python train.py --n_layer=16 --d_model=96 --vocab_size=4096 --norm="rmsnorm" --norm_place="pre" --qk_norm=false --bias="none" --init_std_qkv=0.0763 --init_std_up=0.0763 --init_std_down=0.0 --lr=0.00313 --beta2=0.95 --decay_fraction=0.561 --batch_tokens=16384 --dataset="wikipedia_en"
Each number is 200 + 40 x the weight over its row's rms, rounded and kept within 0 to 999. Layers, rows and columns count from 0. The size before them is the row's rms in percent of the matrix's.

# layer 12 attention query, 192x96, rms 0.104, rows 0-31, columns 48-95
064,179,228,264,188,220,189,169,252,213,259,183,272,146,202,191,188,181,135,191,211,109,115,185,216,160,210,186,240,233,170,244,194,240,258,241,216,202,201,239,237,208,212,226,198,167,237,240,141
074,137,176,146,246,220,209,239,241,193,170,173,204,209,232,223,287,166,210,263,156,182,207,217,226,222,171,174,223,242,198,177,219,137,190,178,244,209,231,260,212,204,165,181,111,249,190,169,188
076,258,238,191,158,180,190,223,251,157,162,222,207,211,211,200,249,72,201,271,183,240,249,206,230,161,192,254,185,248,148,132,225,245,201,140,148,191,197,182,178,209,274,182,234,250,177,88,180
065,183,186,209,208,148,161,291,172,165,245,271,173,257,215,194,246,195,184,168,148,239,182,210,200,189,188,214,167,184,144,239,243,236,140,203,135,156,159,185,190,213,259,162,229,254,192,121,170
069,139,167,285,227,211,181,238,226,228,171,205,275,220,273,186,223,233,203,242,168,241,207,172,242,167,212,193,212,232,169,273,208,233,169,267,155,170,179,245,227,184,214,157,193,214,199,111,245
073,195,172,209,127,236,246,135,171,259,197,115,223,192,201,201,175,235,234,156,182,111,133,207,211,290,179,128,215,185,258,197,183,127,219,151,256,182,145,192,185,115,167,195,186,154,214,230,161
070,159,196,265,211,159,141,226,217,138,240,298,228,226,125,159,220,131,192,213,210,219,180,227,209,154,151,212,157,200,155,268,180,233,166,223,179,240,256,199,210,243,159,166,243,218,202,178,191
082,106,152,257,196,169,141,273,257,235,174,231,279,201,180,189,228,193,149,268,148,275,174,224,179,221,232,231,159,218,194,265,249,212,229,249,175,255,176,180,191,212,198,187,147,229,172,164,199
079,205,206,174,116,224,233,145,130,172,201,220,151,168,212,240,198,249,226,125,245,170,171,217,201,227,219,188,236,154,254,139,165,229,209,166,176,168,155,244,175,162,138,184,156,201,172,204,135
090,117,186,176,202,189,95,234,140,152,244,279,241,215,193,242,235,168,185,188,161,268,140,264,201,187,184,222,164,182,243,223,191,158,210,252,178,263,215,189,198,217,188,152,203,181,193,155,132
093,169,188,250,175,173,341,180,178,215,160,181,158,168,176,146,216,245,210,203,240,172,200,192,154,256,211,168,240,186,206,133,246,228,171,184,232,180,128,186,268,189,215,211,178,207,216,220,251
118,206,217,220,192,218,246,119,153,214,198,176,148,197,219,240,214,269,234,116,250,134,254,232,181,234,212,141,253,186,244,159,179,241,209,157,230,205,127,178,212,206,137,215,189,177,158,213,227
087,273,233,205,131,222,110,142,174,212,180,211,205,173,239,192,112,186,174,223,188,222,176,189,237,211,178,219,190,194,256,258,231,139,234,183,143,178,284,227,158,137,233,238,204,253,250,297,212
100,198,152,243,287,205,117,165,167,243,209,225,245,230,233,219,170,211,174,278,186,211,232,188,205,181,160,195,172,184,287,261,239,150,184,212,204,274,224,197,245,140,159,174,229,199,210,197,229
094,225,259,232,155,202,286,166,130,186,269,165,198,105,156,218,185,212,156,173,244,302,210,185,218,251,212,146,201,166,180,174,164,193,191,219,152,187,231,259,224,198,174,214,162,185,251,258,266
095,190,226,220,287,174,106,238,176,219,189,228,223,219,205,260,260,202,227,119,255,237,189,223,178,162,144,177,193,273,213,198,233,263,157,178,196,175,225,231,221,182,183,215,242,172,276,232,192
095,221,198,300,230,114,187,203,238,147,181,128,227,152,174,173,116,141,215,178,235,137,224,254,250,185,182,247,233,160,208,162,222,186,165,249,197,184,177,223,173,193,228,181,206,285,216,146,201
098,203,164,188,243,221,134,153,143,120,229,231,241,189,223,253,246,195,188,153,170,264,270,240,147,169,143,148,214,213,198,158,159,253,214,232,215,215,236,193,193,270,160,132,152,248,178,257,162
084,179,209,143,180,179,135,128,204,186,223,177,236,258,165,238,222,200,198,123,166,265,116,197,211,212,219,205,205,152,246,136,185,200,180,165,234,233,265,104,295,173,161,175,172,240,227,157,164
088,115,235,222,244,227,269,168,211,143,200,194,206,227,167,208,195,265,151,216,229,215,158,195,293,185,193,202,176,232,196,175,207,144,182,302,187,163,155,129,245,215,175,213,292,190,186,261,219
090,227,213,206,279,181,211,175,244,284,233,286,192,180,235,199,187,202,203,247,157,239,249,209,191,202,230,218,177,219,118,189,220,190,205,177,217,212,248,223,230,234,207,241,284,200,245,197,216
102,213,102,193,200,225,155,237,221,236,212,239,188,266,175,245,244,196,144,273,227,216,225,193,156,170,209,148,225,205,142,182,112,204,230,151,227,219,262,185,249,256,191,192,193,198,110,191,211
090,181,190,240,155,194,190,145,282,222,242,218,209,199,220,214,269,211,152,204,204,224,204,165,225,152,137,197,120,208,169,156,223,119,169,207,183,174,163,127,212,214,151,225,209,228,188,226,258
087,190,221,187,245,279,132,203,266,201,226,196,272,180,209,189,256,122,195,110,223,262,194,155,170,188,147,204,195,197,204,196,179,212,192,122,190,89,249,202,156,222,157,245,237,130,144,209,196
098,177,165,152,184,175,216,278,248,226,198,219,203,194,201,223,202,193,208,186,191,193,241,256,208,133,247,145,228,152,115,145,162,245,132,192,148,192,199,231,248,230,170,186,164,193,159,184,133
085,184,233,230,172,114,204,159,253,279,191,233,143,191,266,151,226,87,148,250,213,180,193,148,220,191,250,167,202,173,153,240,172,114,157,173,296,165,192,224,180,145,263,252,203,199,188,213,165
093,228,273,184,298,248,222,138,150,270,226,221,153,212,241,249,239,267,218,192,230,176,236,235,185,147,208,149,100,246,176,200,228,168,169,210,217,173,295,158,191,203,209,246,219,239,261,170,225
095,191,173,298,215,173,166,167,156,191,206,241,231,164,171,222,250,224,213,199,233,174,256,280,246,138,176,193,185,139,252,247,132,189,199,198,202,255,203,181,202,180,198,187,184,196,241,206,248
085,206,205,264,236,237,215,209,164,214,186,201,155,255,231,207,223,245,179,209,195,212,166,186,185,226,208,229,173,227,210,188,291,242,164,263,235,251,137,171,245,151,240,201,168,261,188,214,258
093,218,192,205,143,149,215,150,222,153,176,263,112,215,212,192,225,122,201,251,218,155,219,138,143,292,211,223,201,236,184,230,205,265,242,195,238,152,207,184,147,225,254,222,204,276,262,233,163
088,212,166,241,164,210,183,205,259,242,248,192,268,133,194,249,145,192,198,224,183,225,223,260,236,133,210,178,230,141,251,178,188,174,173,224,113,154,185,222,257,182,112,208,196,218,172,212,208
088,198,118,138,175,239,181,252,248,196,255,220,214,240,219,204,221,166,183,175,178,235,216,261,151,144,169,281,255,214,189,122,240,254,208,207,166,136,149,219,253,196,172,195,198,241,100,207,172
# layer 12 attention key, 192x96, rms 0.102, rows 0-31, columns 48-95
063,203,177,230,264,255,203,241,280,163,171,252,149,181,275,198,191,172,208,192,220,279,313,173,225,194,227,166,155,186,180,131,191,135,198,194,230,117,176,176,271,216,234,207,194,231,247,216,198
079,233,185,246,185,231,207,217,149,149,173,283,189,227,179,168,181,136,193,170,263,238,226,211,200,147,248,247,135,221,196,243,277,240,254,226,158,229,147,185,197,219,158,223,213,174,254,230,255
076,187,142,228,198,153,153,132,265,268,120,185,233,215,197,198,237,272,239,138,214,183,189,204,138,226,199,168,237,124,205,230,212,281,213,212,248,197,205,249,227,167,184,262,241,138,237,204,172
062,192,162,139,221,245,245,221,171,168,202,128,269,230,247,249,142,193,214,173,154,202,194,193,259,252,210,213,229,250,210,196,199,220,196,166,225,246,186,105,166,179,229,240,121,249,216,253,204
066,198,284,157,139,194,187,108,240,167,161,149,246,240,230,201,119,172,184,242,178,160,202,179,239,224,153,186,222,295,169,222,210,235,208,233,189,260,196,167,125,224,247,187,181,197,175,161,155
079,195,222,188,184,181,236,188,191,201,213,203,156,182,197,171,296,193,146,190,247,255,221,223,143,210,228,243,241,219,253,217,216,209,180,189,180,134,260,217,272,179,180,239,169,224,145,271,255
098,220,163,172,201,213,165,232,226,184,211,218,282,191,232,211,68,215,219,249,142,224,200,241,292,131,222,195,194,216,145,183,213,278,218,218,182,256,139,179,182,231,149,161,177,195,209,136,194
068,218,212,232,167,208,187,226,247,224,171,152,219,246,241,216,215,218,191,229,160,119,256,186,161,190,128,183,276,251,162,146,203,181,216,228,212,307,191,158,190,226,220,167,172,164,180,162,155
061,165,144,237,242,198,226,201,204,216,236,146,210,177,249,169,195,217,203,192,154,203,225,215,123,203,188,209,214,210,269,155,191,164,188,129,184,154,177,248,220,252,179,163,241,165,159,232,255
113,247,208,247,186,227,172,169,224,217,186,205,293,266,241,213,155,171,236,275,187,234,249,217,207,141,207,240,207,212,191,203,228,173,173,164,192,265,146,221,218,216,178,137,155,204,190,166,181
129,151,248,209,194,179,271,168,194,191,224,236,107,144,198,165,232,219,165,163,236,186,130,152,148,260,216,185,211,164,259,211,199,215,208,192,213,131,208,203,212,180,165,280,244,198,176,217,203
090,160,210,196,208,106,256,185,216,212,200,224,149,179,261,138,158,296,205,103,156,151,170,205,174,252,213,203,187,227,215,155,142,193,211,188,191,177,162,203,248,231,182,219,285,250,186,234,268
097,200,205,197,156,204,124,215,230,140,257,145,253,249,216,211,152,148,221,287,201,249,212,180,234,185,171,254,180,179,230,197,242,173,216,171,249,265,272,200,225,206,231,150,138,208,203,160,199
097,255,203,213,189,223,209,143,190,228,207,139,238,227,182,217,200,191,192,298,186,222,216,240,219,123,182,208,204,175,304,264,224,182,203,181,181,249,182,219,231,75,212,186,265,173,197,200,227
094,108,210,219,259,163,178,203,209,150,200,180,157,140,254,188,149,161,222,183,212,178,125,191,125,220,180,194,202,230,201,251,158,141,201,113,224,226,159,161,155,242,204,296,217,206,188,172,172
109,251,178,261,198,297,212,176,158,145,205,205,238,195,190,188,201,107,171,149,235,239,219,235,314,161,225,173,168,189,172,176,175,199,157,180,182,208,162,237,148,242,138,111,253,210,211,183,216
092,209,234,255,238,144,176,206,212,214,179,167,226,163,194,199,150,188,236,169,153,128,199,226,206,199,89,159,179,249,233,140,177,188,210,230,215,188,178,176,217,189,240,111,226,185,184,171,214
101,220,92,194,200,257,197,182,170,145,231,203,227,200,218,261,269,166,226,200,196,205,281,272,284,177,185,136,178,198,187,180,146,178,159,158,198,160,157,208,291,166,180,124,226,240,227,183,248
091,164,161,254,138,237,226,89,200,124,227,169,218,190,188,250,158,187,187,249,198,273,216,204,234,245,135,132,220,214,227,185,236,226,237,229,242,184,247,234,174,168,192,194,258,183,212,153,168
089,119,202,146,241,182,182,181,243,217,224,129,131,142,256,123,137,212,224,203,154,169,157,162,126,224,222,205,220,210,201,190,224,145,240,175,220,236,184,183,215,276,86,233,217,212,195,214,198
087,206,210,201,185,253,205,208,159,203,230,188,151,184,188,186,303,193,178,263,283,255,186,158,126,173,196,224,157,150,218,231,141,159,296,158,185,229,184,218,168,226,182,237,185,131,169,203,169
103,241,216,194,189,209,214,249,192,236,186,222,217,189,200,195,298,178,229,249,242,286,250,209,144,217,226,206,239,150,199,214,163,228,253,206,170,198,245,247,251,176,186,199,204,175,173,222,178
089,211,174,205,244,246,218,231,192,221,209,178,184,189,205,152,213,250,226,264,222,171,191,233,119,252,144,257,166,199,111,179,221,179,249,190,254,193,177,280,224,283,237,171,184,241,172,197,229
092,195,147,284,176,248,228,220,206,187,186,191,254,209,202,230,171,48,249,186,231,251,220,241,285,160,236,243,215,205,137,186,213,168,251,203,172,208,129,239,162,178,161,169,158,175,143,171,210
098,148,155,180,140,226,223,271,197,272,207,231,193,246,221,202,254,235,191,142,200,155,217,232,205,122,184,159,207,170,211,181,165,234,214,163,176,210,258,234,247,260,155,217,186,150,178,190,158
086,175,201,173,162,134,278,279,208,274,238,210,212,146,167,167,184,99,249,232,133,217,125,230,212,221,168,317,237,208,211,184,237,240,270,232,172,219,181,174,221,283,268,214,209,191,173,194,195
099,173,189,206,210,268,172,228,177,124,236,177,210,145,127,243,238,297,167,161,248,207,159,206,217,158,222,226,160,141,178,179,156,109,224,189,168,169,210,286,200,248,217,225,185,185,192,245,255
096,249,186,235,196,254,212,221,159,168,162,190,221,168,255,203,186,250,233,155,180,193,165,265,192,196,218,176,187,154,276,195,174,249,165,131,181,268,156,223,228,92,228,140,302,178,260,154,180
085,183,232,161,285,130,218,209,216,221,203,156,201,213,195,207,153,256,164,188,163,121,191,236,215,245,170,194,204,249,192,200,223,220,133,198,178,138,269,182,249,287,229,184,209,314,213,251,261
094,201,240,165,239,199,270,201,225,180,291,202,191,171,168,122,235,191,157,245,184,233,191,146,245,236,220,223,146,203,162,223,219,207,187,238,214,184,218,184,162,234,206,240,148,201,256,239,232
091,180,171,265,210,263,154,188,208,256,162,219,229,237,232,216,185,205,206,222,161,132,179,241,159,127,90,221,262,173,236,210,210,193,201,115,212,228,204,177,210,193,203,198,252,196,195,176,152
089,238,159,182,219,266,228,237,192,247,244,177,185,244,214,207,190,181,170,202,222,187,285,251,218,165,236,191,215,198,204,195,141,209,185,126,157,128,154,216,246,187,213,182,106,247,222,256,180
# layer 12 attention value, 192x96, rms 0.101, rows 0-1, columns 48-95
102,254,235,225,203,267,225,176,216,247,147,186,191,181,190,233,252,207,205,222,164,240,259,218,183,197,198,177,213,174,215,183,203,233,158,221,197,161,210,140,214,140,186,263,253,265,252,210,212
098,225,173,258,178,254,191,183,176,206,177,197,204,239,204,168,216,190,214,234,170,184,232,214,250,212,151,190,171,239,226,259,182,209,273,147,193,251,129,186,118,214,199,264,172,221,221,183,117
# layer 12 attention output (transposed), 192x96, rms 0.106, rows 0-1, columns 48-95
104,120,219,225,191,201,166,222,154,197,149,164,180,192,177,153,158,157,224,176,164,201,152,168,155,203,201,145,198,122,298,172,175,306,228,236,194,195,214,184,187,239,142,178,262,188,140,168,185
101,197,182,252,176,225,245,148,190,172,223,186,227,193,258,138,239,254,247,234,206,157,258,193,162,224,219,186,241,132,240,291,191,209,193,142,213,178,191,239,197,180,113,163,195,247,208,218,220